Part of a small language model's weights.
Size: 13 layers, 2.45M parameters.
Architecture: RMSNorm before each block, no biases in attention or MLP, normalized queries and keys.
Training: 122M tokens, 3736 steps.
Each number is 128 + 32 x the weight over its row's rms, rounded and kept within 0 to 255. Layers, rows and columns count from 0. Numbers have three digits each. The size before them is the row's rms in percent of the matrix's.

# gate: layer 3 MLP gate, 256x128, rms 0.401, rows 59-125, columns 64-127
# up: layer 3 MLP up, 256x128, rms 0.418, rows 59-125, columns 64-127
# down: layer 3 MLP down (transposed), 256x128, rms 0.398, rows 59-124, columns 64-127
gate59 097:153102089144135168137116172118096094180156176133093124092128091140106122131106144139145096169137137085129143103138146077154120115069106121113124134130115134143139078125137153098139130121108125
up59 100:158128104142105179185116151205090093131106128163091130159142102116136140147153145132077116115144150128130174072130182064145063153184106099133100120114097125165109173140149146111141150171109136
down59 098:144145134162153115136119138072142097120115134124179109183186079170120126139112136119118092132133133093110116175151141097137097204162151107151139138097183117129153071180106117119172125155121179
gate60 091:123134137126107140120118178137082129081153149129150111169121149130132111135104125150143138111111128056085106134077183160107170116142154099148129186135051155079110146094109159066224134123160097
up60 092:095132119100096100156141108112124134139108174174113177072133148181104146161148114139161127165105104044124103176092223132116142149191181096096069114106141149077154110131141153122190163109099123
down60 097:056079113118151133200134109140100138157135198106142174111160133244127114097200105147106162154125152107062160135152060104099062084141162105127113119157133153150199133118128157117161122161119172
gate61 098:098204133105191117138172122196135152092167116129122154107126119112118075148104155075145085156119217171125062180129120116103132135100092122096130194127135136163126152107068150100135118141136102
up61 091:145065109204110128126132149173131104161133148119102211064141170151129078112151138078137095109103160143102104105134158189143054122155129081108127168132088114161166058122147139148130167093117175
down61 095:131133094156135132148089170162160177074121150179100115130145097102106110167184156099141097106135126134157139150090127152106131165140077073114130065132153085185136150128124136098125198131135148
gate62 099:143124135159127108176122121204095183139132128161107113211130133149090123150139147112123124145191133149112113114080125148083153098203162189141125175112136135144144179121153157115181123151155134
up62 094:149150072056159085043124086076186116117169103100105163159131104043138120116142133118124139108140117111068123082148132078136148099111148057143122115130165107109127139112132146129071098080129093
down62 103:130100131113144125113126112127117133163106149104173133155118147081154118128127103213137150242103138108177130133111074081147110172142091123158185155163077113121096089182151119181098088148079161
gate63 107:125113072182151135126106192098168114172133162133123114133110131158166130182120178142166138057134105112190166147158109147069132160105090117168112108150072081137169130137064093132046151121076115
up63 102:114073148156096107097082156139159144125086120096093183094146134165073142139116162149129101114151130157083134131108121079147118181102143105064145178185160129108166143134146139081156124158111166
down63 104:097152112057158081202127196100062131109116128159116164126156124107076184105109169171158133155122095062136120115157128179117090134129062109061091094195058161118114114173111145129107113136094085
gate64 094:102179126150150128220087140135152165089146106045112100136087100128111117155070171182108114108159156139177168180133122111112169163124120148215142125121160141109134163114105136094139119091100085
up64 101:173106197140151088076092116134099101173141194145128114184127171092103097126176096100101136204138123147121053083159175108123095158081133110149128140149168136170108139149140105103125105143223129
down64 106:124117132136121154060089089160127118124160130119110066149158156198148164101150131157150114151092129162075096142131122116179137132169143162134165130127209101135126092118074107156164159206139126
gate65 104:101115171141144150110187128094148133103107103134140117160132043162070131129132106092177079123157101140171087132133151149181130102113109139172100126107177094167111095061135133094124143173122118
up65 103:112145123164069136164123152166111117077131122217123126083139178115107107115173124122131181128133166087093103109115105087120112144136104165085141145111110166137129137038159131207120148114201182
down65 105:144171153087141180116132153222103088115101131176112127139143117187139122166128100137137192089115147135124108171135088152058176152095120111124139135106168084134147117145110128112158221173124196
gate66 094:145151150138122156154107167090154164168137113167117124140203180123155175201158181108094157146143144182170187156131169074090093151136131122132083124179103159137132101180145098115122088117106115
up66 096:121141136086149130134101091124118158093157136128205135062160159158066116197137139100079139161060166132160117125172091091111173138113092131144179144140117134113106141127192148080156122100143189
down66 101:127105126093169161145097085092183132131140126131139175110100149214150133158075073128106150094116121092136153135122183131156114133182182157131143128132140193128135108120149123084104167143124137
gate67 101:145138115099130109128141067071123142063076181194100089094163158138076117067163186119108070140127130144157118142130108174069154116109159114130106121073095174143118183075184141135094159081148138
up67 101:112107118098138171087066133182129168207139074134108146150078124127143141146054128142146121111149118103114048117160094142118129095088133087076142093129153127145122118115157119104162157110179152
down67 103:100101106125093159097078154092150168204146155117128141164144120201115165156159137093180148152144136076159158097168157067125110141132141109112130145136093114158092122170130099134142153143095121
gate68 101:111211093122183138121175184130128126118082152152154122109143085143107116118118094131112138134162124070118044130110135097087127143166079142135140142136108149137084117127162197155198130119102116
up68 096:166151120157132124084106079105092155139091180118189159086111117184071169121172094168114156147137121084129181132136161142192043120147134177175128143148151115127128132077137163125150153148174161
down68 107:147125194174117090080175132075153103154137136207101183164152099113092109059131144156147107136129111163157144144136044149160108095129158142084103145111057127116178091113120140150154127129137180
gate69 093:124136130113132142144110163125173083103093116138110109135179078042071093090175111125127145146132137150103167201042096065158117087189136154203135101159099207071177091129146122094099103151134138
up69 095:132118153124178091137057124096241201120088152104158163131102167144168174135114136172117113103143131091101144143122126153132155109134137104070148166051129137135138145144085110173068167098110115
down69 089:116108145154161104107116109103074087126110110126107069164163103131108103143150152099153154157124107122105073134166111165126112100091110141148102093166106094112088157096150121155141127150123109
gate70 102:112118128127194165127125173180148125117085099165118119146120127155103091146164116167136165126158133126146098084107092145065098094133154171131183082144085137129085124125119162162162214115114184
up70 106:130122164139102088124141100061166132131166122112138108099096087148124062086116098162063125130156135090099068119126114132142086146097172120153125152144060102157103170118107124178140020172144184
down70 110:151102154140089146111128171064081154125115129097135146111105098137121141097071152120116179177186155125121081099141157193145166115115150192121129140130146131128133102139144063129115104154185146
gate71 097:104134197074096147099201144095120097095154057063152149099142124153132184144113149147085143070117065108122155099103131159110136080095080113147116117137151064090170116113086107089139112129108126
up71 098:115151142156132068122138138081071184152117139079126115112125122100124128136106176117154141178112129135172205154121094198117083146174148157109151128099076103179053091167101127138128152129175136
down71 102:121134165051168143132124176126127135144122098146100121099113118130084126141100142120127101073134083161103098131168092117140116104118095098125076108110134070086132128119155086096121142101144060
gate72 097:154125111144143195172075155141146103170154152110141126094160101146151123113069188090126169085206131042080108181163123158192104098115099140110122117136162150127103100107171139140164104142175109
up72 101:137056122111089168126123169104156147121138149117117123132131112116049106150094151156132121075157110127137058169118149141134148094151131099142119067127155088127102160139146124134172063105175062
down72 101:120103183106163109097153149086163099154113083146151121108127129154082102151079083174111119092152128156130063231053186106122146179149177110123101093062075115111111171063159107036099143117170084
gate73 102:136132169130114173116135137162067106107130103129136127171152117165166203123169144100122170121132099122123063110146083187149139136104128064134080110114115096096142114132161137105122148092137162
up73 093:098120109168143148158105161156135067149074108154118115171133072110110112091066144089076112080114104083169084093096135098121107140125157084129098130120168161158143101105096141099146096084157097
down73 100:094128176160138135154106123126173107130104139158121110135175066149129108112091102127113119178077113149145109076131162112130148170158097126130105142114130150168137156110145133120098100124113140
gate74 096:189160165152063113106152139117141165136134157119123134167152115149134081137112141124201137092098112142100111136108107125093186117130113146082129149133104132128128155068094167156126156062207112
up74 095:130098067150101163134187105126144088163105166137113092106111207197154135103139108137172098164087150160162143072153161146131141135108083083098124129171204148114160148101101164161137201112062157
down74 103:133136158118104152185108178199156098054106200184178107097168092181140141077093120160131139167138160144147096111136095132104110107150122018114106119160133134148162120128126153087113142113082153
gate75 100:170133082070118153133126161114131122078128164151142122110062074111163110201148113190101169118102134124110163136167051102121150129093149118108130108105080146115124169189118101143130148110061079
up75 101:131150176138081123118146167116046117110173077142065128155064046123092123144133096067112129122101140088143185138083134119198127109098182163137114148143082202097128154156112113163087095132129089
down75 101:148104159150123146139195078165114088107134093152065130095093138160116180140157160053112142102118150123120143184062076153098122109101113133153088140155119179126075128171166170123078152134116079
gate76 094:166183160138148138202065117131132143081120179136159147127175146079161102106087155171189113106097147170143057152164181149137074100090172144151126145078138117148151157139096142111094101172065114
up76 099:162153147103146116108110106129151078102132132126126144071148146183092142099090090137124076162112150098117107215095163157142053070146115074177100147093059135131123120143143157116147171141100124
down76 099:135190085175128082116182089062091132193156146081163126108110104099146104117098155145125132118101083134143125123111137106068101142083113102097070176104124130111076102082192135172069154126106115
gate77 102:150137102136165143147099172075095140075166112139119124134131079106148128105139170161089217107132152141126180095082092151088117124209152175200162147133161173116159055171151140138112186146118123
up77 107:123154147089106148155114154097112121095128155157159128106202061120112048134125098165159139156176097065159178064138085205117184130145147076131121128146127166143118133146128106165099091097096159
down77 102:112093123120100081199139126148175086082186161150200137111117148144162107134094092132123132198134141159119085175180157103112104118168145102154095123177151118105100117082156076134124122159140121
gate78 110:138140126159178160145167095123077162114139124082119106175064043113127145136093125154083119143155084133148123211106128065087200091161152167171173160102158147126121130135157106135123096163138142
up78 110:177115130122121148145102098120135139164134154130135133095115111174216089144151171118187168144100177150161163072128165107115142141111173144103094129106112141136162101131114126059084176082115203
down78 107:103141118105110101127094144132159073181110135104109129148169144108064115117131176144127076147075107106151132160131092066103065186092059116152105105116141139139111084147084156115144074131107080
gate79 114:145120102106131139117103127114052106159189119192135087129111162131100139100067129085114109175164114132197134129126132101152114111166147107148058108099089099150138148164179114124089075161163140
up79 118:139094109106154110209176126133095141134129132121122166100176081073138090163087124140162086180141097142116147085143088170165081125078154105094216075141132176122096121094186126102149128084131185
down79 113:113156117112159138103124116135117093074095082092101070120167055150154132118102144144113118100124127192107105116087134178129173099105148068113166068090092115124170161172138140148130188138098096
gate80 100:150075167094065078099143145157082118121121167197189153141146136128140129120199147196129106123086145164097134125153132199083139117145157124087134176153146124113135110165156070132120110115192182
up80 103:136180145155141103111153092118111116115136193169059176154203116101092163157147149129142155108101148161112189118172151101124110056098119187163132187161097152079130136092107079114141112142099137
down80 097:107122097148139154176085149130135090130181135174085128076153100127156076151138131119105121147149151138184147106093074209164122148155133152120146168130118127094118196091155144103125137158093123
gate81 103:159114152099132080146115110130136125079124143121121127123137090091171149106074148167145093138135073119121141141113126103065142102055146216174159167111091129138150132089126121126114173094114166
up81 099:145110152127133078128132096137122107161107115098145070109184136048096153120097106113136099178087139122104212079112145097104135102147159117106119129119156113063088123093164061134145141130129123
down81 095:130132108134138155100126172136158100122225115134109148159098108163174095117126141135108134142099083181144123135204102092118059147147074076072149094194127109193100126104121130124145148136083096
gate82 105:158090166171089092105140100101129098121133118155141117093173152119096049143171169171119125064082130142154158159133119040095109144135128120121152097121171139149119118076084107045067126083148098
up82 104:163160150141111089134120189144107118140133140103159183130115137181110102099076116082132195116109085183180064185098114107130119089152122129134133068109095157141112143133094176075131103147117096
down82 090:151152087140126142144156102119131155128157161183020124104152111167177191104130095145120143167133082133188073138075104145135113137150084102147148102092122175078121080126170106135074093079086159
gate83 099:102121163112071093177157130099189196145104126107133102099170172173133155127123122148162114161057161103153106160107180098076134194166154128134139154145131093099129088117118168111152167107102144
up83 097:150125117072135123107144090156156122060140098130159148180164133159169150149060108111117113139110157162146096093152118124207119117145141154097114122109152130117112119065095150095128146183138158
down83 102:110125157123066120149147124120120150153142086137159117098137163143124141160165107125181094206101112127108175149085152112100179155201136118141125126095161113103161121155153132111192174160105116
gate84 107:160180109126129146154176177185140142100083062174144161152149116141164102092118106145127152098125164089126140148139152119104136066104115086153121140091105172148171138155124140125137148102143085
up84 102:125141147190167158102170137071121113062159160125132162114086181154157119141148108087181106129134107172124160138150108107199107166204107163110132113139155126120172076130055109087054154134160123
down84 106:133127133130109120106186172157126135095084155131165076175097163145132062167108120124152171129115138197104111184086154127092120110182152094135181136164085079155128115179122128125161067178087111
gate85 095:140130179172182110131117132101187124145114136141108086063110107162108119149143086068155134146158113103111152118118109138086139171106171121138186127083130125101107114089146171123178189087140122
up85 087:172117139105075145085102112191127113121108177165119148158167175120109113185160168137112104138125132166139132124091146149098158087129166147181126188186155149099116193095151084095162166137167131
down85 097:148139158151160104125116131167084165136091106132091102109054098098113084096084136105117091132133117054146132121118068114078124111124123098107094152153137155129143136131136167160120113127070121
gate86 103:159121089176145092046141165074166135016127131134155144136153107138109123098118161071136137151090138134094079159131107143065103141158141176154134102142063143125197064167116138117130115080134131
up86 097:189063123133075102130151147105120114134170169102079146090138139160113086161126104123081103112144149190129076131113106114115151150159118125144117116107205106199109213131194151080140104155122146
down86 104:135125111171077117102124108109147145137134092129109143115171096149170118095069117122160076117103108111079120081081171123153104188122164139133087160120181156058163183122184102130126107145065121
gate87 097:136120151170087159118057176123076182124165134133155124161133082084141135154171132158107105076165114123154066169158182094138121132092144118148135146104095148116178097101177096155146120152155168
up87 104:146142143100088176128116084116105138138179143178149073109104174125195169110143193150101120150063103136127121077157164157091134084138132163170112149088051102135160148169134136069096144072130172
down87 102:086139116133087099141104162116170156099155081109119128084161102118115165135115187123145104121131016165149146173159171126119098175193151155124142095162120159149131139179102109146097156180123151
gate88 108:141091190117168098179122087065155152144162151116155139144147114140135124142145109151154168061179168137160132126086097126136069114148058094183156129110148133085145122124127129120101174204109122
up88 106:121110203208151068149155153152135108161105199086143082101108092098106106163119117166174125188118088104125159123174152104142124143142145143167146180078124156147113200121159150138101154154106105
down88 104:128091140057105096100165093067090143119127126159158107124152180124136147138146082132144112171141139148114116084110074103093213137229155122111128112133167098159151114169154114128139145113155104
gate89 093:121123118154130163182110175136075155150141058127160133100168145083128113117141186143148145100094112167162162138159066124141134107138158131157126178082113072106159112116157091211095122115193146
up89 104:187142166186084169086126115178135085110116179117134104119142096173114151164134216103181106115160075147141097164131152141077099129103063123126174136095111058192155122089103133126133137100133048
down89 100:136094182142146122124099085181119122130134087144088185134098077103089108114100078117137132153179110102146145160206171135157093112125124156134115024138142151165192146121137136099140198159140186
gate90 100:105120145151165186161081154158087120126137108139176102103120158073174065160145096109114123135138119146101087153163105116091140163158151126137125175063111163116146143140108181131118145145118087
up90 099:153150109109129158153108154121126092134138167192128065143074114085110139134110194119102116138114107091073162096122134172170197117104122079052086083062097156123137149101099119086169144118111150
down90 107:112151154108161176154082149109076106128131174134186081137113121104030150105114102161140125131149144112120130110071171123109126167119198092136135131101138139077128122157102125169170116164132182
gate91 093:168158119080148120098116147108140098099206117167094141137111159123135134122128098128186113080104120195163167136096077106161119107091165129131090165112137134191145054127141170125150147134104109
up91 089:151116154121132157123143157100145130138177104198065155084087128086096136110119095101083144121193079147143054160086092098135125134117123139156150127120088164149115077130146122138126178132189148
down91 078:089122108117094086086151106109196149160103137100095099151119113104118097095122131076149146121134205164105132154146179126173122117145125112111129109115159153130087136128137156101134171082109184
gate92 110:114099125148153149174091105112184072134099158156186124081155162137122140128157137173134112113071166060165093098167129146128112070137187108152098083163095139140098107135137147149177193091153149
up92 098:154100195207158135123109079132113158134122087137157103110185095160142110156174073191132154125147123094134109097137050111107111114099148099198128139138139094113125135111121132135182102133101129
down92 096:167132173252158155119160107156156127133180146137125085143065080140097136108156105112115139153140040145079082131098142120071141091119128162116084126109091147099163083130074129110090135147110163
gate93 101:118151153086135114142148113112118111162122104040173125087107108144134125109131137087112170078151147062152169152169153170123109094134102075163120155135126061149158087155143108180123115144104172
up93 101:086163145107147114115132105089121216138067103080120178151114105151113142078154149156129146154140108086075172156106158123139136172133090070129146119096162118133172205132147142150189111091142120
down93 096:176132090094088120124134123204138133095047133109189086105146187130166117134135109137138145100144115117102140102159100142152080099103084119162103140131143131213102094116110097142213147130171161
gate94 090:102099129127115141103110143185124130107136137148137089121094091139167122128108072101087182109164064123138131149114148129072115087155103071094097149136055150120160139147190131137082086150120023
up94 095:091126124137100173146099113141050138162117090149120114103129152073147146151109116161160149140083120146046128137196046178119163111118172122090115130145106168099120195181181099139157119141174179
down94 085:086108179165113148106102179128090098082069100169105128098108112145131150037108154135100158157133124147131158099133140100130063162114147085155191140112110141111140144112132157130096137118101108
gate95 103:140085160138138136109098177207099096127161130121086125181149152174070156148161057079150124117092135095117169164071100125165141156122134105185103136101160123074108073144158141114101071094185132
up95 105:055138093066129124152168165138149183082140075157145095099094128167173114075113175107119120163121152148095114126141151136119115144157096097171183101134143140137128108125090140123112154163103173
down95 102:103094139159102063124130148108169079119180108104087190171158081158147148117158129130114116103166106188152165102154163105137118121150101146072179061140151112158138136109142157129121191161082130
gate96 096:100165187178107153170111168139114125126145145124145136115115082115143124227091150081110124148123126176189089175189101065101113171171132130086138131071077102127108068119154197164098170129168110
up96 109:158146145175137104121105111108139092167130084144145078091150116117120149126151129152173131100103112144108113152175179119152129127196105115108221100085074131116126093136147152151134115155151113
down96 102:080154139139111155075121101111143113102098095050153063154138165103161135136124099171122166144094129094131107071124213126142172080107136130070150169071137156175099157126158141129158086104055145
gate97 101:144149159100152108165128122122122143085130093095102116206095114072144123120151154145126170074112139189141157116159137156150121127119126130167129083147111137135079129136100073139138178109123130
up97 100:110103118127132158100129109143170124144105152088145144064082155147153152102114042114158121126132071174158117168154134109124154131115209152181171138129196183124163105120175134139152119113140122
down97 101:130153089064046129099105095148118158122133119075191165170113125117120067104187059134142072099175122125116160137127067144159105116124132126138093138198130098159177106103138090114165129061173125
gate98 102:135077152165148127170177139159156087057146172149091122097170117085078195123125119134118114110111131119145150138062098100156109113106219112178080141096139133101127088149182126088125108119113082
up98 102:104119080153147121087099072176119090111116142166158089140138186094110182138145128171072161115081063188128117119085122130158175092161126133200144179109108194165105118094139151129147130181060139
down98 093:188149124185177192131142086076146101090089151104100088165119127147140166097093118168090115126094115124113113095131162083075116157110114135112122054105086128096157080129130141101145193108117141
gate99 099:147079181096100185111153123140110081090172132195058173109084095091123180142104200069144132096090130111124111103146125070129104145147165099108122111142100153086109120104108118106129153104185126
up99 100:125128108140171109098085129126159113144115148113137132127096136114149150105147120147087073137111140164109103181189128167162227087112125176162121111142093127130139123104149119135087119189097177
down99 105:099154167123146082115138151116157128083086182070036118137145150175117132111116107141069109122113137163099100198121133158122108138149167145104164096095153103102138169106093081105164094120132158
gate100 107:101147139185147095192135132083133100124116100138123077105131151109106061117128111151140103117048166110163114157086125120096112143156107137058059142193168141088114118152157171095133101136067134
up100 105:116122121132132176113136104079045122089126075169107132123107080165162148120133147137170176184060118121152142133118046080095133119116158147154171132146089152098099168110112148100140140127068109
down100 095:139161107109172114111172154139149170174094163121130122129085141143123140083129117165103162115110118142118059168151140181131081118151200096147148176077170157116152111159114154136148127134091118
gate101 100:123190153107157154112112141097124146118095117118147106129123107109091157196153160200141166155153135123124173141115131115109128138169101133110124166145155101122119109103121117091170121101152100
up101 101:140152090144138128122141150134132229126201039082100078175132115069168142140124126157117127155178184121152133123116116140078154118181138142170118094152122112105107098150163174065105167121184135
down101 099:124119068056137108163173110119081098129151024167127124163169169123154110142156153123102125158161161039155165090195177060174174132114079092114116131104112106082170113116147134115164134103113189
gate102 095:121159087158092185127081095130094109127097156138101110060075094150148153199125159136068109132170134082073153087137095134113164187138158150092129109131088097158165143109089117196136160090128165
up102 093:096126161152149175121109121114107095139143088165108106088098102112155126165135172124095141188194190119108157086133173118112206112139130115126103154125110176084139159083112172165111125133156137
down102 088:105169078193103107121118123137119172097129092140168178095122125113129106103147080188063126197130141142107130110171200154124182122069076145153118118122090153145101149108118081138098153099094137
gate103 102:172162177142128130152129140084108140132081166076132123099103151122139154186164134160143166121099175077158183142104134117158171114109182153141130186071118109171146138134101119152156198146142162
up103 107:096143161121155108064100111138156061110140130116110108174109128171106174102123160194176128130111149154150106168091141152107086103091145147163205102213175122121104145161111074166085108142127216
down103 108:100138096161139082100115107092100111114108092066147124163124086148147002109120144114156146118118135135108154105125148116129064172080146137151128091210080150191160103122173123150092104157171149
gate104 093:102089198166107094128108147088093166141114207074137121099142144063191136091118169134126089088056120143156140144114180109139137123155116170123134164138149142165111105164126195146191157125107085
up104 096:156114116113093125114074162127175137125114131141090113062157034172164140155103092116107109120203117111156107127077101173085157147139118124139142102135125137168174155124153102141103087093130161
down104 104:129223130138148117197052207235152122189112123133127112112143091117082116137137127104154133136175162096098150142122111103112126146136118132146105175115130208131140151125136145159098142103158137
gate105 099:083161122108124106127132146116086191085098152142101081095079157122138196143097184116152109160142087109148065144134117129175152138154153161102111076146101129160082106139124137107165177183107168
up105 094:111081103118087064126142123127176158122114094067162108182118122155130090109117169109175088147157136112124176145132172148110132179216178080070129117144128084121152102102137182142092093095123161
down105 096:119142123157117077096121114144097115156189110074094076104092097090139088136099111093146105175126106116206133116175200114089125183179131105105046132080141135064125075170106170098126180182122072
gate106 105:134094156176126157178101123135147151120146066155113119187068131119129157146142100097192147168153093146127120106146141129101125147153130131109055092079116177099094117158152149151138115236136128
up106 097:148177122091155071197060132111145172081176151196140089108142093105104127174155157119120135084136126137113147130168131160144075145099098110107068146112152116068130120100150171150075086130143124
down106 086:154151095124063100072158133122148115131206151156137166085097150166129103089144174122091147145096124129225097131095162110104161121101145131174161124129120148156169105197099122128143147178103143
gate107 083:185142111105137096154116122165060082068090129163107085112091089142153065015095157115122158103102100135118165129158131128127109137148094131200129158096163164151124076133147147102112174121149183
up107 088:125117154167135126129091159073162066130085111093147113120167128139159146146165098167076219083118127128124133088184139072157114093080031146143129155081176159118097145089144188135095075105149097
down107 093:110165102080141171072116189130101160147088107160158149177151084115120131115167107074193130142142175158129114145055084151091150185140168112077186142099132099036092116133152144166108172129152171
gate108 095:094156145093100109164067060123117121102176173213092091108135100130149135101066077125063148096098115129172175170119176049146102141100138149156084156122152134126167187144171145079129134136094091
up108 087:122146175075111152153028102095099113094130111123127163151154176162142157089154141128115115137094097147110114179145129139173093111146142153143128114105092111151127100069095133077126132080091119
down108 090:101176124031128124089095070120184106152149127134146100136103175097123129109133111170063143143169161090107089120128113148154211145124134099122141082122143104161090137183130143138118110172090154
gate109 098:161128170071126119112134063108145128133120190089150129115084139148121134164200141194171153140132193130183122174084065126077140083092158227163122094155125143125115129138141090098143117128149098
up109 104:132190222124062135091138099106154140059100179162194124117105172147126134133131200150143121134077135109127115094153120138131105141139078143125070129102102168156136143141079154118174097137124067
down109 109:137147125107175129112105138122124114136128089104149184123107146133099095158255186116144212099115168141140117106117176114131088156091138111141156199131107111145150100130106070132167135147161091
gate110 098:106123160177132156191112113156123119133160103128112116166131118202105128119229110137119171119147101113132112105071099121103097119140121116155116143061128109105118129089128099132130177153122169
up110 099:193075126078087087078147087104097161072111154150107121132128128106079148118109158172141097152161167161169154134188142129122183120099150120140136063175134145176126110122139156073180096179131114
down110 084:136083131068104130133092144130104097172147130129121093104141161103160200103179136178123125130166172093104167146097156192098139152137118101148106160117168112136153148098181228171078129120115102
gate111 097:099074135138120119117127121148142086143116091114123126112155042120183121126107107151147150077130116158092066095107154137068144138123124117147132068143093191111097139144182128122129087160111190
up111 098:153139140151092081126103127064084095127133078162096093132207071102143143106076157088138131107098094156121097116104113075141098133110086087137114057195139125125107103091151160122118098138133130
down111 101:111210131118195137099066096110125105120169139140140109088084229135104107127170110131164098130100132115190132186115134111103147178118191114089098166108163108166135186125129157120114176128135109
gate112 094:130150158095126152114142099151152141058132109148160153102101185108165101146133126076148122120149133116133150081082125152142142110093134119153086211130151158148124116113172170151123169109128093
up112 098:108131112152124186137160125132106102148111108158105104152131130117075169108096108136120135134101139104090145082164090119104158109111155152173096111137111143185093121123177121069160054124112204
down112 107:088111135143171127148152114102138144096158168122094075132140139124097156114194192146126117120078133078190188086151145160128123110081116108167084141113070142194176081102130139106159140092149121
gate113 113:131140097070164184144100175202085194082109133153123085131103159117167099174133113161108110132062119085100084140158106129113093102145118121129038124113099080143158113105106073125154108098132099
up113 112:149115126128127193129136142124154113217139094112129138181114087080105151098132119124123174127141069174148089128105153077172054111112183084169122169130174149084063173059128145158111081085180145
down113 104:157153108105124155137179086105173092146150158097121125104123121115117111065167186196064146144101123089140140192139074138166094119148161176199096151117134119146127117142128080182140115105114165
gate114 092:148109202167128142182138125151099135168173183153171195107101107139109131161094095158128149116068079138155187107122107117093126139102120121156144074142096078116096137109140166114202197111120155
up114 089:133130075122100092119130129162151094226116118081113122191106140156190174145162124138177084121173100128076101158121144191107191145124135090112151151101130097093160117163164139131140143163118096
down114 093:174137186130160139185112152114108084080154163152125137139123133088151184136145214093120199116127090112134131116172161142162108127071192135197096171118191117132078127072141120162163139107121130
gate115 106:076081143163157107151151172129129068139154108164103089083125113074170119165117137113106115081180147156053118139092129140116121105074143068109169219149111154120144168050097193129132133155088157
up115 102:129093166131081124179138163175148160165185102117121169146092164130127157198147137096146122170132140178156134126141073148126187125181151063096163131123118103091067107070115098078136091124104111
down115 098:124153109152126125104158138154144122148101087164123058145116140077125062095094071138094103071112114113103187106126099073111184134128147101120153176194151118108184131137095177173149172173142148
gate116 103:086181129153141179163156177200099102150087141166192191198136115116079134150130118102132152129139123180174158134143065098138153124121091173137105137085100135093107078121158139086152174123070190
up116 101:140157088165118177159133190158187194104160154142094111141095101130100108187125126137106074138144190141204114156131067143110170119152069131092100177161179162157163093139170162138099151135103162
down116 102:128137135134164132088132069106193092070171115180139100168094120124129137080153093139152137156090101101127156184117136082140167136149178162099147151158128104132118167103122130086120127101161038
gate117 104:087094126135150181184142151138095167081096140162128080127097126097118145096091105147111150140130169125144153156090152139185118048123140142124129174135124153097165072182167154141119108126123132
up117 096:114168151172152150222118139119124122061156079180082138129073131135153174158116128166144135151182159125119140169099139109167139126167179090187108144101099185156118111119122152039156102159128107
down117 093:125143099116127101059140076127130103180126135105189154093109123149128105136146203098107170103148114150103115160118137116122129151077065135067105117165120085126107161126151096167077125100150155
gate118 095:081131160093131099122134106127177088138092168133114105160131062144088087125110122146153131149104111126151068140123113115163108149130181068174140124189191116142103130092106169120103073135100118
up118 093:098188119159102098171117109131160110164145152129132178087107152077136099148081106148140121142069100130131122148154145162137164154146124078145164159080150159162129094130142117141154113064123163
down118 098:120157154092107105137118133177141160174164085114119162108168126085126097108157170211094158113119128127136126157136178146177115129162111138089125084126094134090145116151205069169150092145184186
gate119 099:100120146163152146107127136183158072121158083148136095040083113123200127121094159115137098147152072148150111140111216130065090133195101116150130129149110165100103114144101169109131112124097117
up119 100:086109084127118139149130103099099176144099110124173126114173123105153117107135145162070141155107170085108100165131127155121144131160057171143113060129108107170131141085117168131118136061113078
down119 094:138156127131105142138152109095189142174180137160104147159105142119109157185137168140103129177163118115133105121125110169190128087090109071049155092122178142113086101102112129184131110129096119
gate120 094:119134135131135101134099128119123169110148164154147116124130117132217101159094119123119137177035120091139128102101153090179101109138110059159125173154106146120117154164131146184126159090113126
up120 093:109103142127126168182153114140111136131098132160165163156065178081153084148109122127157150144124179139087162090085111116152164144104203110089147150107100138152131089134124063105164128081112104
down120 102:101124112112190165141157110134084142218104069190181078167158133135102100129104213100103153145081157101190143155118112076133165125072165129131164148096117101129081123197085161164154149086119162
gate121 113:133073120110105173125183085021074099120124174158126132088145162130093095107152128125159170126099115132116134228091139131153154120156125134146188091154059118117123098123115134147136171122143119
up121 118:078113139139127157144162174019130166152111117131126111095118172156219113113093120117093117111125158049172098104127138182099146091192157109144137179114110121141102105118111087121122110090112080
down121 105:078079119185180085088137089145084037106115138089183129135122114111125100173171187156192165164166058161147085143138093123106142157073079169147091133138163155137143157116113125148109165176114114
gate122 091:160124116096144097116119117120105124116185157136101080113089114216128159065150169123077128048147118151086113178052143130145071109115126102106130118164099156156099051141156165109149114157142144
up122 091:118143058116117142208155162122154154110123131149124135128123119105144115151077149102145154187105111098114126067198097124135164137134142142159083075120128123121099112095103115181096103127130127
down122 089:175124174096136089081142112138112082148109118129129088151120164083148168094185103078131140074133140109183104166095144194124088081166130144043131180138164159113096160134066125134154164090141184
gate123 112:108156124120159134180117162109133124194109108173185138091068108088147201161114142125182154132102082084118119099128123139205100116170108151171134107117092126158143150188136136106138139104168117
up123 110:116153138059114091121138148105128129163097105104182139183108069108162137166123100172163180107150129138076154144113118106115143100116129183092170128111114122093090144184106069118107171170204124
down123 105:181168170122158133108087091142092129071125136094168062137101116138096131166171128134127137150100152108169152084170139156150120148110141157136097183091129207076106185194091124117105129148132126
gate124 099:184146130167142117072120107125119102143130137169074117145053122103119091165052092124142119120164099120099156103148129085182137180149179168179065194137146147122122114100107123071140075184152122
up124 100:022102082155139123126128158080149151195094118118120135192123128126158075131198114150083138073127167128172134096125139097118168191135153140105088173147143182115106099139140069149134094102145152
down124 104:085115092133168167130137115090118145168105120108111138143164119117055118120076132179118142148093126091124124158101106160147149121175179091126174145171123147163131141165097162119137131147148134
gate125 088:070123188125140084154151163128128126157168119129134125168216110155159176090153121089074145159132178171136105125094092094131144130129093107081169153184091193156124072105124170105180122138128114
up125 088:077121183152186075100131182178119135099107093135052106104163110107092119119119158120115126125114111112089109170075133142099175167119089097088206150160079153100193083134106138144155141101108160